Weights of a small transformer language model.
Training: 160M tokens, 4896 steps.
Each number is 128 + 24 x the weight over its row's rms, rounded and kept within 0 to 255. Layers, rows and columns count from 0. Numbers have three digits each. The size before them is the row's rms in percent of the matrix's.

# down: layer 6 MLP down (transposed), 512x128, rms 0.143, rows 421-473, columns 0-127
# up: layer 6 MLP up, 512x128, rms 0.167, rows 422-473, columns 0-127
down421 095:103112153093162121165111181087141119138071150171121088101111109119150141126100097127120085166113088124117110144115119119128144119110126112112116099128107126159110130147120129142105096156104158119128102118121143129132112118140117122124134107163120160145131165131095140123141162164142194132212125146153129130119106096147156142121148114163157085110082105114105132111113119116106147109089
up422 080:121115138142163160157119152123121125145117132137140106135135137092117202111117149103160129136120153153139129134119150125143107174110122148088102116062104133109127121149125176101164108120117162098128142138141126156187166161104128155148114156130107116093088154151106123092125099122075113157152098124112118148115120099134108112173105138127171140108155118113126103148121155150087138079127
down422 090:088121156141098117109153162125153098129126106140137103118135144150106135130120111150100107112132126099143177123119119125115130078136155129140129137188122107169142112141131118147137129119150133124082084138096128132085066099183138147142116088127122086107124096088104100153150121147111131121117135128133101092151097126096107152092168112128098154126087146121129133099152074085157118151157
up423 096:052128094137126141166113160138119111163148136124103125096124125129156127161137124133145108114140104073085154168150149152147131115180101110135111114172145125122108136122104120125132135151139134115138104143089148147142087116166153085149156079094132144128090145109164117180110114152145149127110103146149116113125135142157119126127080116154131105138187121156135095107158147136170137117128
down423 090:155140145132101179131181064154120128105140120152138128119123093138105117132106101122095142124135101141131088115141135134121119114081162075122096115128103190120118130111122102154107140103120143137089151076126096140110097152154103135138141148117151106138139058141135117136108124151153139165125118137088142134080082132101116115117152123120127124133098168134123110115152137082086095145113
up424 100:120138121142063115098092140091149136152081128150171123139090092174120127093152186154177106144145131104091101153126144126125141190106115110114112127148115112173119116096107100099144135129098109113128128123105139127167093147110106124116142108115140149091109122132125088109114107129094124124124121099124148111147131127167108117150116091153119138127164094160129092158146171130134155092128
down424 097:136151127128075132132145112112114143084122148118099140135098142102132166142118162093106126079086126137109140119122119098168069143135129141159133098110136152114103151143100120133115097110153134153204103150148145170108176138118108120119129166156116108164139098109155072143128156125116126080129113144144136153132133123114114121138165121095126109148079145145130128120094063118140117143131
up425 101:124117123111076161124101153147150056116124164102117142134114113129156116104149117149167106152111088091150110134150136164115134098136111146144131150083103127122086140151136088139097107119127149128142098091103164100176097140131164093163121105141124085149137166118162143136127135155138099125114111124121159125127145122136118086101162120116108096126130112131164176128110148143170124177113
down425 094:130099112157122122148163130134041107136134123076148151115113153139103138156114088105079157112095098135068140102127148139095157106097124120140094119151099167152121127113121152132151126105102120140134123135130092086150081122128130125147081091124118119119149102138104146140115119120133126178082134091117126118088166104133132132123142114114188150112118114166115100136115138146153122128122
up426 093:151139108172053088123182101142175092077118101146138158123170132154103174110155135085154078136104121101107117114131100152141150147122075154125134127125160125133153126126137132123077101148129101126113126107139147109140121114128098126122109143132118099142130093143134096143125147149147127105103161122127151192094117111115148144119125129131122141155131142097145138062141136130127115103128
down426 099:092114153130138145145092127168130095113115105174135106133108119127140163150132144094091131124118123091115203099141124120153103113145124126128134102130098112112136126101128128116124140121128125142098126147132134101112190130118157124127151122159102153095061103158153131183110112161125128126106130121149121197136131116123138123154106141149153128093087099142188130071109132101097112106141
up427 098:157135116144150151126115147119160110143099161158150139150172153119080119126119148135112091157134111151076116136129128151118129184148110126120124163082107107127145127116168130127162137194126122137119093116101098171119103115122107137165114119158160078110104128092175119142101146123097099117128102162159118157173127110110122155151135102169112126162126141150127126149115089143119115091100
down427 093:134111156098121120092107109116098126177131102071169105140139153139101155130123142100133105147130092106117155146118126111154120174119100145139125130132118125144101163092123134075167112142148109137130130104119152135107164144107066150149123118108132121120110157120133143144124099096148103132147087095161106177148134104105161159113136089157069140169144117136137102149078122115152153155125
up428 114:150110117139131128141152102094118175138136064157139130148147129148111120082141116166149132117121144105101149136097124125126104133119134171157128141127133137196090135136137131146101119125153110165098085107118129117120100124131129123129128119144118125109128146158113147113185129148125146133142200123115161122126164118152151098095150100085120141103098186124091136120119147145131213137113
down428 110:118125119154137140109112126114131119165114121137140127131088135163143123120185117149125153140133087120153116141132150151136118159139148111145054176142090152085143150092095139129141156121119136140109120148149127130128113098154076144136118128138086142144162133131123114117095182137108138131142125113163107126148111109109170141131097124127108115094166200198145113127116090088121121129088
up429 084:123143108146114132139148106137112090131134129164137115137136133105106136134097104080133101132167113132100085101065134163142124109097146126116150120125147141100143102115122141091155141121121132146094132162101091134132078082126138099161124110138149126135108117105170118150109102134117107108134099169081131140142105166104131138135093115152148170097108114126078121126144162108189188165125
down429 086:079143139116187119115134134138144133123132132114140109128121100104128096118011118130105139113115134108137145085118138134130121124108148088118111120133107111155093132141143108137142139138151159139099132110124163086115148168137101124103101156142139127142146134123129083075104180108114140159149128139142144119133157099111128142121139132101201141140134084128131118110131133138116066158122
up430 106:130181145126124164168115153117135133098122089144173140141168131155098122106148139132136137141118129130126158154120130191117148127149129095096125133102097106139102164100141099111133121110096102118130128157093085105088128165095148103128151149137119154098111115119095133096115144137139116151092147095137109107114148124157164157141088128175117104102103081154105124115114081111097136171163
down430 108:107113127163163084150134147135138148106177136136098119120145141113147092149080120142096152124124148100157136172145159126141110121103152122148099080126117132129127087153130131120091069124132149123121150107112112148159142092178162091130165134121128112080168101118162135110120098160122155173124099165142115105113137152157130126104164143121105133128174112151146100122127119166084122111149
up431 101:119153121136119123161147135089095107130133119123132149132161096136150135133120086113127150097121101058104111107122128143076196145131153099143110120178103088154120142147146150139138179138140119115124095121110136144160130104159102104145144104131166080137125138121130129136134066118144119114078117153077149112150144109160143120130138119098129091139124112119149102132153134193159140141130
down431 097:100102157103156112119120154129126094100167144143136167162119123113104109145106102169141155109111174105132126109144165091099143111114128134134094107085178123142148145166126127153162119115123144144127106151125174132134126110155104118146116147121108116136124101123108149104103150148111109110104106135083114098115147104159161144154129102118173144107045134089106078108110129115123144146174
up432 104:132136130121115121123119100156088165107114168101072081101122097145129100106104106103109144125126086114124156145137103149111129122110126133151134170142131101166109137146139135181172126169110116104126155159101123117109161113124079125060130120140121137112117165114123137107135132144136102163118137116111091130163119155131141139176096143107141065115108129178092122102139123111126147156094
down432 108:174127118153166140133127141137139108116138131140138118135112123106156127129158097141154100098143127141161151101083147125141088120088114106125129127134128099138139109164085162117124148104084104152119056118102137102079124137115097187101172143125128126094105100123104109136139100105120129132097112127153075104125169125118111091126137101119076169139080144102167126108128139119130158134149
up433 099:070137117115130167129111121081166102115149136139125138119121098190154130103167105118144113107095129079124123146129104127101121149121114147163117121088095141125092103105132092123152168130150154103036111146095143150137150140151110143134137136131147129162113139152101094131061109172120131121119126169108097157163105123125126128157134109131139131105128112122137140148141109106095145143112
down433 103:109122148095120086118142097168129123109142142094099091138097121108108099138095120115137120111137168103153149177130080115129108110117161115097139113121127105132122130121120124125106118146127120181126129117107180099148126112141133132150116145160161122136151122123132138119100154109088142118149117106165126115126186143110127136121100109132183128184064127081089142165145083164115105170112
up434 118:162125142133162116107131096135168106102112122114103136109127166122181097150157133107139135147100123131138100142108054166153127126159150103136137113137133128074182085140157117101132112103114142127106123121089085076160130087144119142076155152119146113138150098154138101101168120103112160081142121129130155149112136133118141147093113119126151113114121141122105183138129157121115150119124
down434 121:154143119165131139122136097157131122117128138141125123122146138106151125139137136128166177125137121128106124082135150170136075105130181099122118137135187146156134073171184174150144115113128166151136129120098099091124150178130113115138180099092150134136123101117148124119150147181142146085146145139136136087124126110132087105134099108114117118117094112104095115124117082130110103119139
up435 101:160102088140127076152088121117119101093168093121111128113172115114108121100116136116137148127132136144121124124134152086093147116129137146111138110104129146134042124138104142146148096148118112094081147124111142141104163131107145086122145110130134125153122161141151136155139151150161107137113137129194110130122109168157145119105096095112185107169123101126114140158115131117085114090104
down435 096:124136159106112122149151157147107184084138146086129094146100121101147082119061082114121159137117128114148166128104154119130094100117148125126142113116131142101145101137107153134125153142145138103125099086111099148143109111137168111113120132135178122135168121109131110131155149137132118193124119169108099118126125145096108153117142135138164109108095081137173141099114159125122146183122
up436 101:150073108135131149101099127106148121127103119111124127132126113110131163099094176116091132150118141113105155145149112172124119124104146154183108082147133131150122120102119127127101130147121118137130148177145155173155175092141131072111144177109174183134122116149114150136131093124132147096142134199110114115112114106141131132137150078124146122140103134120128104135138101126140177103156
down436 101:114123170169125148111147101155141125146143116113079162132086134110118113104166108130132155136150125112162106113119162117123094101100122120164101107076141111095161117121114081130143161142109134172153111080088144127096134143107133098136141135126154075135102122138141163136148148129157127125157181137106156151135131172132142129132124177151116118157151120098120136114087165102138101162093
up437 105:156156130128141134121104090149111176123117100097108121115150099129146144115108117161140130138112145137111136146090136146116151139196083102137112103138131117103142168105094093162124094126102112170103126117130152147137133101097115137115119148146109082155135142152167162121138171109113104141153141067115140149113117115123186152145098160132127100121114138167158158172093112139147147088154
down437 097:092136153095123128180162114145113129114126158114135126135156132099134105144136139122112117141133103093145107099092097127174111123092108136137144099138150098137121130152090102109109121137108125136119146096120146112134124140115105079100160143131165080165099113125131175132122117155137124134089109148104096138157096137111050141122138107154187122134097095114178075138135108161146150103118
up438 096:117160125102122112180138133134146087074133130142146167107145123128112090082097173132127153133146098120121112118137099130134152109093126152117162127150137135086147127127125125097142084126125157133140128160133148117149105098131089078124123148138155155134134131125157163127123124119136103088102150170157139119135115104135102134177158133124137144051160149112153143096181096168130155145099
down438 092:085109155146105129151099157095111109099096098138135117135145111125128121121041104123093126112134122125137152082145118103150124119099138136138125122105121145146160122140140088083158167101131151167102138143103119114149155154128155120120141141086148139130133102132167111100105118116122125156116154134106155100111121122102126129143155100063202151116135138157114140071143116149111133119094
up439 126:128131129104132173104088131189114115108134165136125120100143128135114119109104145117145169131141086130130151151151121150106135125157099139151155118154122161159112155092114115191126126132116120123105142160121139169113131081112118156147117119158129133119093162147134154130125135155152132139125123097184110175107095192135095124137089136120179105098144156095152163108160125098095147144122
down439 129:152161090170113139133118136112142120085111107119084138128183136149096189097160113133131111116108164135102142160099111096101127105159130142132132111094127176131120136152133123145116120134115114150124113150121121131121146087127155141137110109121092127141137130179103123141090115103100153144145165091132088163120117175147156144167163124090095167131107158108089151078115139135102143121118
up440 094:195085132099113117110122106103113143168162125132115144119141114161104110123125149136130078133117143146149122143099076121101098139155130137092136073124135149163130107141117112133118111109137117104147121146111136136153145145134179158148157106118124134188062148102182152133157119087092107118164153175124109118085132119124120133160111151113145153159151114149157154114118120158124129129132
down440 099:125127146094144141084099201173124115123123078120158069134151089127137113145107108165144105124138125112122136175145108108108133098075128091131116133136098131146099125145130086162131125099119137136113100132114126129158107126173144091144117107161174131102109128137119103151121151110107139172140151114138127128131117120112146123124166129097160122133130121124187152125105076122124098175161
up441 097:101159147111131126115118135153154124128170114109116111156145105106147122118117160134132149116122160156149112142141089142120140137070104055121162126125127091150159117155134165112160123113107099143139105106164148161152123120115103136110119139153104105185104122116073098153112119110144120168118152107134143158126090152136137114142109120153173122106147071106099160126182109141116121092158
down441 087:135108150126130121118115086113131175145159099078081139157121159169117127117177161144132142142121136090119144124145167114113084109156108083141111119172104154110106131131131135115126133139142132126114066167161168146142148123145102129102136134086101061131112124116115134143119151114137169111126136106097091123110128145092139156133119147134104119121109180144134100086090126100148129163144
up442 104:129116164102140149146159137128098139136126146122127124151170157163150107143143116132091105114128169128135145088098113163110108125097095135083084118115214152144121106139123145156137160139126144096120163151098123192143141059112153160135139139098132139109125154119154174150121148118103118112167100135145136118130149161127131135125136089108153092119138152118101167122143134135108099108128
down442 090:100165098121130107145146109097099131156107139097111126137131089061116148096136169097117118160113101113122144094101114083126115104100119139189122172116125093157105157109120108119122125142139155154129107131113147140093102152072168093088136123130150094155132132141141090139138128102146092127117125114111136112106160109069085143108159121144090130119114138106134120132108152115137137079127
up443 078:187144136128121080165108093127138119108089079166163132152113110082130142176113130178138124180103110129153122126116149113138096110131138141111133096123144158103153157102143088158143168153117120128113142093140140160133133136164163122180098133117123129147129128142142136109101133138119098090131127111102083119111150146164140122182110156097141085114147128145124117106104165156139141147122
down443 073:134156096110106158108152136163161122181179156147132120150170111131098135121179120131142101131169147096098130090143149156133116142162161090168128136107100151144118099124138163144117084154150111110119116124162122142148116122137163122089173107163126133122133121127068144145131118130114168161188131170117145139144094123139130177122140128144101119148108131145141158128165126108156120115129
up444 098:120138150127127161114118124141139173169106129165155115115116083125104186114149163098150108104106150132127091157110133104084122156157118093079144144126110119123151145160122134107161132120122144177127128136125135128177146108144129167127124123125100132108122167111144092131124114135149131109143134100135083078119152119075185147112091162198117138114134142147138148139130104131154154157115
down444 106:146129163140091146096082095126094161121085122119143144091130106115133079191174114126087101109082143126101177134118140088117118122159111118103116105126140165139166142140150108166131104118134143137145128144147128137093138136091140123109114127108162173136132147102138112136133165107142184161147120143122111136121122086124165133104177122124111157137128129190128126118101146137125112125159
up445 080:115124131162150136142106139122157163076142141147138140135163109119144129133152137141135122146126098138136190121103130107092128132142096117146147100105132117133148142137174138138152160161136140139133139104053143125113137109128074119125122149174108171112137134162136143125114115112147182173160121121121138109105175076172093154142124110156159114110144116102157165121180093099108118133136
down445 089:134157156130126111117137117139129108170108138118139181125105132133115142117149128162115154102105128153100085102112116139163106112105131169089147147176122123141139117088099141124087091101150115136142129105178137128118095127128159132147132151111147082142146077107090119152167148159142089110104121167115137118131117176091149099117143170106092160141123126112120110154101185148109089119146
up446 098:105134105156125135101120142131136123170118109109090149097125111168141110162133183148120136134109163139123109096099110167144172176106116161109108124135140114110106112073120148108146108093128152113118125160129152130124132158138120133114130150109076153160102109151178155117141093146152096135103086132092092110141114123145159126138104167136092120177116146130181144107147139076108139139132
down446 090:121118138106123090130128124117101152144157120123137100181122160083115159101100118133094129130114096118149180122137159111149059132121132078128122124143127109175102144155140093113131121166169107125142169115133124152107124132121138099126071116111142143140166120129075148128121122146106134113157144129116128112111128147117086083130157127086097089094116118119155079152103133100137083153129
up447 120:104168087128128127142153131154092118110112147100150076167112085143112168119180133141151159132107101068106134170119122107147119111139117107097154136158184152136115113128113160141125160104115142137116137155133162127198147137124136083113142119097151131136133165112112071158119105102154117124117119078113130064146124106134133123145102132111135133126121101136128167152118137135128139134126
down447 130:159113121114109145115126119096096136142093149123117156170119094121115138128149133093089143091124162133107121129119147126162177145176148141168147156121136113147121133148140125150134118147158178125139085131149138098151147113131147136084095100123116154120135172139100111141121104064128095134131132125122164133116150145147127164125113126152092153115104164185147149109111144079174108188122
up448 091:136089109113141133124108133114145092152112186125108132142170114155144125147125104125124129123124159100158094105133142136135151166156145125113117064109122154140050170166165111108144125113118131096144159140102118142091131083141119130150141094103147095137137091169110114182133113102124131131131102124115129142154093133109145142134125154134106153167081172120099150145166116111135155153122
down448 096:156102146107172156134083114122109127100133131128115120134093160058133102138162132140098171136105137104119128134184110131130167096143105130125090102093123124131142130159148120172150180150146133149105106101110156111103163111179106111100148115120107121112121133121166129123128160125160099142125161133116126074149125092111103140144169096141115130149127100154123123130107148150124067148115
up449 091:147146102160128101124068159111079154167108103095149155169100175106142123131111100108173135104128138133126140155099131124111129156139123138135183127120149084140121125132128143083149131151129092130126092140136169144125141148143148125079096109123132141137151156071102128085106122123106142092164137098147073127167124121111131155137126101133157100134147135108136089092132135147139151123095
down449 094:156136107120104134155134152134117091151109142152108122071066117129151135172126173123103111123110114177101108114126107131114160115134126131142113171154126148145128130130147094143089107110155178171134105174117086125107127111056129115101127142177112147133157095112125119132135112105126075133148121112155138127116144150084090142128136114145096113141104142127103163129126130134148143109181
up450 099:103161112108142153193148159155142145099119154136114107089095111126151138153111076112124106129169126096112131117095110173124101125164145100127160112120123122151109113156165163109111136116160143115117139138108086170130110153166141118169132106110108117145066162141109133140091074119114110098157153116138099161133105121142106132123072116122121113145090117126135110110139091143119156124141
down450 099:126116162141135123133161098151139112097133161109122146137120116108132141185124118140113174159141121097131161104133145110095126117085136110093114133122150113161100109148160105133163094138147106166147126131151143135193079135150132113168106131161096124102160110126126171111104138199163129126076109133142126142133144152078141129128095153084130129124109136120078103115153137124107093137119
up451 086:131146148124130133158165110137135111110122114181066126150151139148108116148142129144118176106088100131149132128114101146065122152117139108114126107108117106060126121155149171130061160117125108144173119135129162094098127152168152118133119106117097119147127139165110099161135095118144138132124144147149111099146108113108144103083123113110164131106111125147124110114102089129148182136100
down451 084:100091117103162122101112164162134123119099123129101157126162103163159145084146141126132099145153193157149104108111143099086157119135108156123129150156113098158093129130142132156151094138110121148134116142175141081119108114134117115167146095105178103100090116110149135099144090103138106140127107137147143127178103101146102145134115137144128187097122091114123095140121147156134136126105
up452 086:136109151117113137137133114112143145101102122075146137101090104096080103063125116125090149100131094125147126137130107096139149144133147088148165133152088127119104070155166148122168115120119105154140141149123140082115150153145106156144117096140105157165102113090148120101115150127119126141104176130097102151117101154144135126056143128147118118134127178150113156133145105120138135157127
down452 090:141114121135110121099173131128091162153139105090101164108110152148108137146166127122129147145158109162089141123133166131105121140076145154117112092148140120152159134150129120116125145089142148120134134132146157177119136112131124107086162126120154099111187147148147172121172123080129110131102129146196153147140138087133122117134139098125133139131099169157108118134105131070178121125122
up453 116:082123157091120144172153123101128125123091115142165140105136148125159108109098134099131094151146118107133109145120111191150110090122119133153150145133129178108146124158137143098165108110131127125095123144135157115141108143115129108089156134143139197159149135135160126173130084117070120097114126154083162081129161150130132111129128096138183140115143110110117117106110117138108158129101
down453 107:109120176144124108187088123117126138105125122127158123129138119109115110129004147122098136128111089126139136101108134121130158128087101113128150121142136132113138140110119128112166135131135179120124144119140103128131111153125126114118142141139130091135114134140186112116117127109108156145146149150125142117112111097129144144133116113099224170077132130151111093119141134125109111140097
up454 109:141094143132141129191166116153114089142130121097094122122139098112120119150097143152142107114143106139145092171135131156178146109087109145138123140095151159162109157122108101100130087115116111139165135133139138137134160124098129122083138148094119149138180130119128102169133168126137129138166135117133117138113121184156106100121071103154136088130114169167119143111105091088136109146136
down454 100:161120148122150141143137124132145099152154130150102161128130187171133110126172125150096117147109102149115155130134132083120100116112120116109146110108139102103126138107124118143131124121145134079118149129108099123156178118134107166160202110158134132102114116116138115152145123128145135130060149166174132141153132094185149143161126124160075131157096110118141096083132125165134147137137
up455 088:119114146109124170104163133163174129158147078145127173143110123111146147084156122148155133134130152164093116135131137145163139109068109160140120128135118097143119117136175116189111106108140139105170093152065129155120110141137160079126137112106112154113099125157117130172081145148164109139116105138147140126152122145101122143146122149118142109141110158123110163169148146113112120129105
down455 086:110115127146105121095086108137131101083140101125153095150140117143133062136125145164122153120124126137150151134133156121127126127080064119113098152113145130158111113130146081128107154113182145147143132203120124117113149137103118131152112112112176118129142076130167113109123137093124144139171132090148118124174120116119142095133166090117168129143089150151145101151132117135099121129099
up456 097:116156140146163125167137120106125095116136124076133130099162124101177140120148147072111178162120122108120101108137128106130167134131184114108096101081115139085130082117119113112111118172108169111147114171119154140104137122156132116148123079093135083119095136155127131127137101100145116128110115140167157125135106136140149175125124113150111107178125168104159144109129156123139136142125
down456 094:149082115105160142107127133138146131153150155138147114138146145081082108099099108141152143158132139117170134112140157100168111113106119118145107136121113084147114106149129084133068149138136113160113114117116137072139142163151169108113130143122148084148103122136127145099133117170153135155141144147124123122117125124178110105115160116165132129131104104080126124086131129117073129202115
up457 095:115101165125107119127105162155130160132121159178162160135181108134142144149088135106128103182125138088140110116146152151136160106141103136116122112129102120145159161190121091113155088087145088074143138146155140117130172099147101131150117104142117118125138132146110161164142159100126139122150126098150163104132118124128103124146133098134129125124165154115090134172082134129106168132140
down457 094:124109193151115155105112126148138085144137110137100155114115163110168127112042136127114150084154109129110135095107120126102115129146084130143124142124170138137147107103134128077095154157136141167117101129117087130126093188132124144123117125121155133118115115152173102132116137116119100101122113122143125131107154122107123103116143127096149158110080106154099123127147191098099131099117
up458 114:126114114093147165134117155108121139137119118126076138129178140141153086112158080085127153155127086097161084137160130139124130135104131120118070163133131112155115173118151108105104137160126143108136166157102162142135147126113160144142127134115167148113127141117115123099156130139163087087122111092107092097129178080139140170118135110139127124122136135103101140157135083154133098107148
down458 118:125167120118137114133102158152113138131134163135155129143144133086170105130161107115160084159109151137113119120141078095143129133119124109117138141178097158155109168144136141153131109075132091141144113098095144103143140142138133153080101145165131148114141157134127115123118179150168095125148128123095114153176119105143137141141111116136129132120125073073110139152078090183116121131119
up459 114:151104081142085176191135150108097107139133170166136083116128125132103104057131138150130132110122119085137113172125107121139110149131084127084153110097110146137130163119160117174160112168138130098103095143096152123147124109120139102149103118121105133114081125150127163126135137119124167097131169101135131125158142180103113158129127138106121140142110126128132142109141159098120146135118
down459 118:132091091149133119128119121112113159131113130115105147082151166143129097089157151123122093129150152115133079128123122094110140153104126078170136131135092136151098130108153119131121095139094175147116106157127136076129119101103125150158125146104145110156086119125100103156168076113133079160141113148118066121171143133109088108147141136137139148146152079137129167139129134138125134097149
up460 120:123132137122145107147136149181103134167089143127154148122172162154105113138171146100127131156129060119080150087124120099166104134123117137134096155156093122152131104110136159145127108117109159132138184118120129150139123118071135093146138166108142128153139111095075135127121116151112125105114146113107122096098165129131135103098110079141120147142130133085123145127138146125086148074125
down460 110:129121108088105096134133127138114111113083119122133151113124189158138115108141157135105129176110128103154091104170101116102140100140138117159111119112130155142082160132151146161180115097147134151135172136113091124117106117165121144106085127100158165142167088115112124188091116118138133141134142102149141147104144136172121104124149087131115106140163132105127088095118088136124109160133
up461 108:161118108138118097155141139111114152159159117126094098135076128142138129138126090127137093113097118131143105145116136099126172151108137122073126129126144141143072140169182145093122113093131109137173124153159110179118100139154112145132154119161129144116135154128128093135097175136162103135142156104142157142128086162173169120165135135139121081138117129127138136110090135121142148160083
down461 107:114153110115148121148117147105124083162169150147134090095115135169178124121107100132123093136131176119163112117118129101129133102088114155120068141101131163122106099140129176112121127145151090158146141101117136135070131122101146132115076097122123130132140125108091114115087173070141157116140123125115123116157124091118173138151117132150114113144172110110133112141144132169147145161139
up462 097:176125101119145141117170091141162122113115199092128144137090130123138122119118139115149139165100120125127141154127137109155162108102109121088153140124111152120129135079169084117164134116125153145105145080122107100139158124100143149100143129129109146145144166074123165099154128128062139097114180158172082121153132124135147133119128104142144112133122140155080152127156141120128123134131
down462 088:151107115123182091109122157141147122112106119153114129097211091136177152193159078143102137084108120136129112133104144121148113148152144149133099103145130119131149094140116122110153123148120103107138115116109093126173135093126112115128136116123133104156104134114125146129088138082180140081124112125117147081159099137110123121121098131140093128084117106141132121139109135108119134076137
up463 090:148114134122142107127127135133100132163127082126152099108135162139138136104131112174143062134149160104118148105122102107084098110098109148150118121125152105140158116146163124120156142134103126106161125170134099144141163169145107083125159143126165122135138139115152126122122093109130103129119102127100095139059100194154140143162108161087149121144134128126126174121134100111137155073136
down463 096:111149076134079138108132103131119092135116094132129150120141162112132153185126155112113135169087144142113156143141153074097108122113133147119124143132107148136126113105118141115141109142150123180143107118140131091112087136155125106117154096123144143133123128162129109178122150139142114089103151090135133165190084084109095135114178113120142119180120133089141119169095135118157113134118
up464 094:128105130154146102104122134142124169124109114169144156160135151107107122066124136150102152128161100156143101132153143104110143125112134163089116101151160172087112133142105125164128108128153102119157124122112143092137084124143157132107141132166076163139086092165106116142109074101125134141174080123143117086123119134155188113127121121130134125095133141122141131121140132078160127150136
down464 095:114092132133100137135182137163135115164116074114185136117126100080156138124119088147109119103128131120103180102108137117126079137107174133130123133123129130130152131109107099069130107107141108093127139145148148101129113115093124117160142173127179098135168102133114152178093131131138137107116159114146115135133148127117120148124150132083126148164157084140148094136124158164112123169127
up465 100:093103113132137101095146118131132137153083134129157098139119120143146147114136100123107106181121133145112149144166092140148108153132137160137122127085147148107147164125116164170154096156128142122117115148115089102173115143101120125134166158122118125088117076140107096106133134123138145163093077151073093149154131158137112137184130123125114127107101134102141124080178103112113125099099
down465 097:180131107121137149101144106147122108178132104129111104132150157112168140127148128156178111106158155135139070158102147156119104074133121110106097128175147126157123117096151121114113118147122139145119137126114115111141160094081113117106122121144149116128143113079133130161139097124124110161110161111149110122145155098103098123119091146075076102108131133067090121148149134130125102162125
up466 077:130113170145102119161135134132101143110109108175128144104153114134141166163123154125154152174128128084146185121135139083140142154118189116126151139095098101130116138129153144112177139121135117120108120097079094114108122063085120146114137112126118118156137111124146186096128124117131139097168132131103115157124130102130112136150087160112167113129163174119091126128102112138143109136106
down466 079:112132090108133187103150106157151173132142161099115116122112086142137113103133086103110116119167130119134098084147117127103095091150144157144115102125160140127118131140134112138136119105156097103149128146156152135146134155141114132149174096109125125129119093136126141149199091112141134120115105165136146122162105105115169125138129111133113132118085071166123137135161151097136112179181
up467 100:132135145089169124150127160118107094144127110141135134120118091138094091155120106123130148135121101115148113145106071132136138124135113122082110158105079125143141164141138140150083128110183137097121113155089124114103155138137123099182128112110143157134119150140154125144101106110166108095108165161156125117127099079140082094115086140144125122119176161135168154154115155141123126178117
down467 098:161156137142103123122102079099117123082188163111169108117113100157139131163096079113148155096104130120137102107091093100134084123083136097146172129149144122131140113112124141117130129137073071141141097137118126093122095147129137120128100105101129134092168112126115117095135132092122150142169098110102127121129151104153140135105149108080108142119105120129128097122166120109124143092137
up468 113:121151104131151148143090152101087098142125143113139079108134135099110153127122154157133144155131126122137126105134131095105137149141128132145118117092124130095128121164146161118157103118156113155159133136116105166163132135137120111144102123097100187137149175119129090121103109127137063136156113133141143085105108115195151140136150161082159119172105143187141145153133090144167140119107
down468 124:133122113124094140123143136098115086129117112144134115121165118092103171150145091141110173122113108128136125151134123126117079130191152158081098111129106113124125084152124136129151111097138123140183135114151146100140164149092158096140126119129160159133128113136091114157148120097105133130137109124131143156126176131109126153121115132106070165143107139142073162086057130108127145134149
up469 081:072136136143156140207132119153111117117134082118136104136106131136140153127128123121120188129090111131132142150170085078111102156170121142152142107119163090091169111139175112096111123147120102108126110126117100116126132113138112131148141097124169135144125153149143141107128149151123102143116120066137118101117175116136117118175118123109151126149157126107162096140117114144178162123114
down469 077:111116091118105156083155163149169161116160160129104169148151150145111127107210145151152082127144159117144133112141138171138110102139181175125120105178121143127115121130086124146126125099164100104124125102154130156128121104156165129149171138144103146134140090124138130190157127132111152124138147151134153136134128155111145160109123140165090106151110136104124129150156138127132118131137
up470 095:128139114110093163129135137158077126145115124144160120140158166109136168134178096108098169125105153103127131101146137088144130142079141111105145151143113109114122103114149143134154100122189106170112127108137105131143080128156138092114141138130116117123115125140169164177140131060100124137136121184131172112138126142107095120132132132112112100116160160128121103089127121146129140183140
down470 103:095108128110108134194135153142112109100120163138105095120148103090126090130125121096136144145099068120135158110149128166126138098150103136138117143151091154154159097149111112087123204138107156152144136133123101096133161148138153108183131117110139131116143109096112112089122117117132115105184109148129086126130115138158133125096125122105143139087100102119138129079153116087133125141122
up471 096:157130103087146138117120189146117129121122116150157130124120127175181164134087115147151152160092123138183122110157134105106127138170126114150097171175122115137103114182156144109120090138171081127140146163126126147125107107140133135149128068126103126102136118101142080134109145108136153142111122134093170104126144103112127153123135151107106126121144161118161115122162137116117156116172
down471 095:140086152134117133107132142112084108081145144159090127113091149156120092145095128135121125145133137138105135142152122132116114129103124108138129083130162079115124118117121144154109103133149083116128156120091156061142191153148090119133144121119116115126112110132102079149159097140140108121089136092100152168142134131138114108121156115075102111160142171129136123161134101190130131101150
up472 104:153145147161196144121110125125147134153146133142178111165119077103095126137075100107149081126125159150132121136104106124127145117127127125158147182131142132154119088134146133107115160100107126164121121145122144124196122128138164133174107104111129136091118127135135135148117139131087122104120116116099135128110111154167082162164114138115111159118140121144106134092113112119130111058089
down472 092:141144125110118167100099120151172069127141108119183119075137162139146138127168110158135152170136124148181124108128129120152133134112123114104150125115127139097161132143093149103086115128141077097081151128141140091095102144121158137131130138136139100072149142111163169135099115128096117126132108130168111131148126118128151095096141134096147121096121106112098097091107114146097091114110
up473 095:133116128124139138131135149136140139072145150129119147180133120142109155139141151092171100068155113148144128117096128142111146153152115123179101125110134134086127138143195087104131131165154171107113112110115134143103122097154107117099154154090138134128135101121144097088094117108099088107114143107154165126080117142136152134157110128142075119129093140134127143082166124124132092115150
down473 110:149128140123128100096132137116086143126128076136162145103107144135122111143169133108095167127115121138127153137168116169150147082105128068171180121174109144170113159124109135125122174141113156160088156156103130120128115157152123109070096143117134141103128110098096130161137150177116159128101117141147119097178106126129110116145127133098160137119137134131148089130137121118118106160102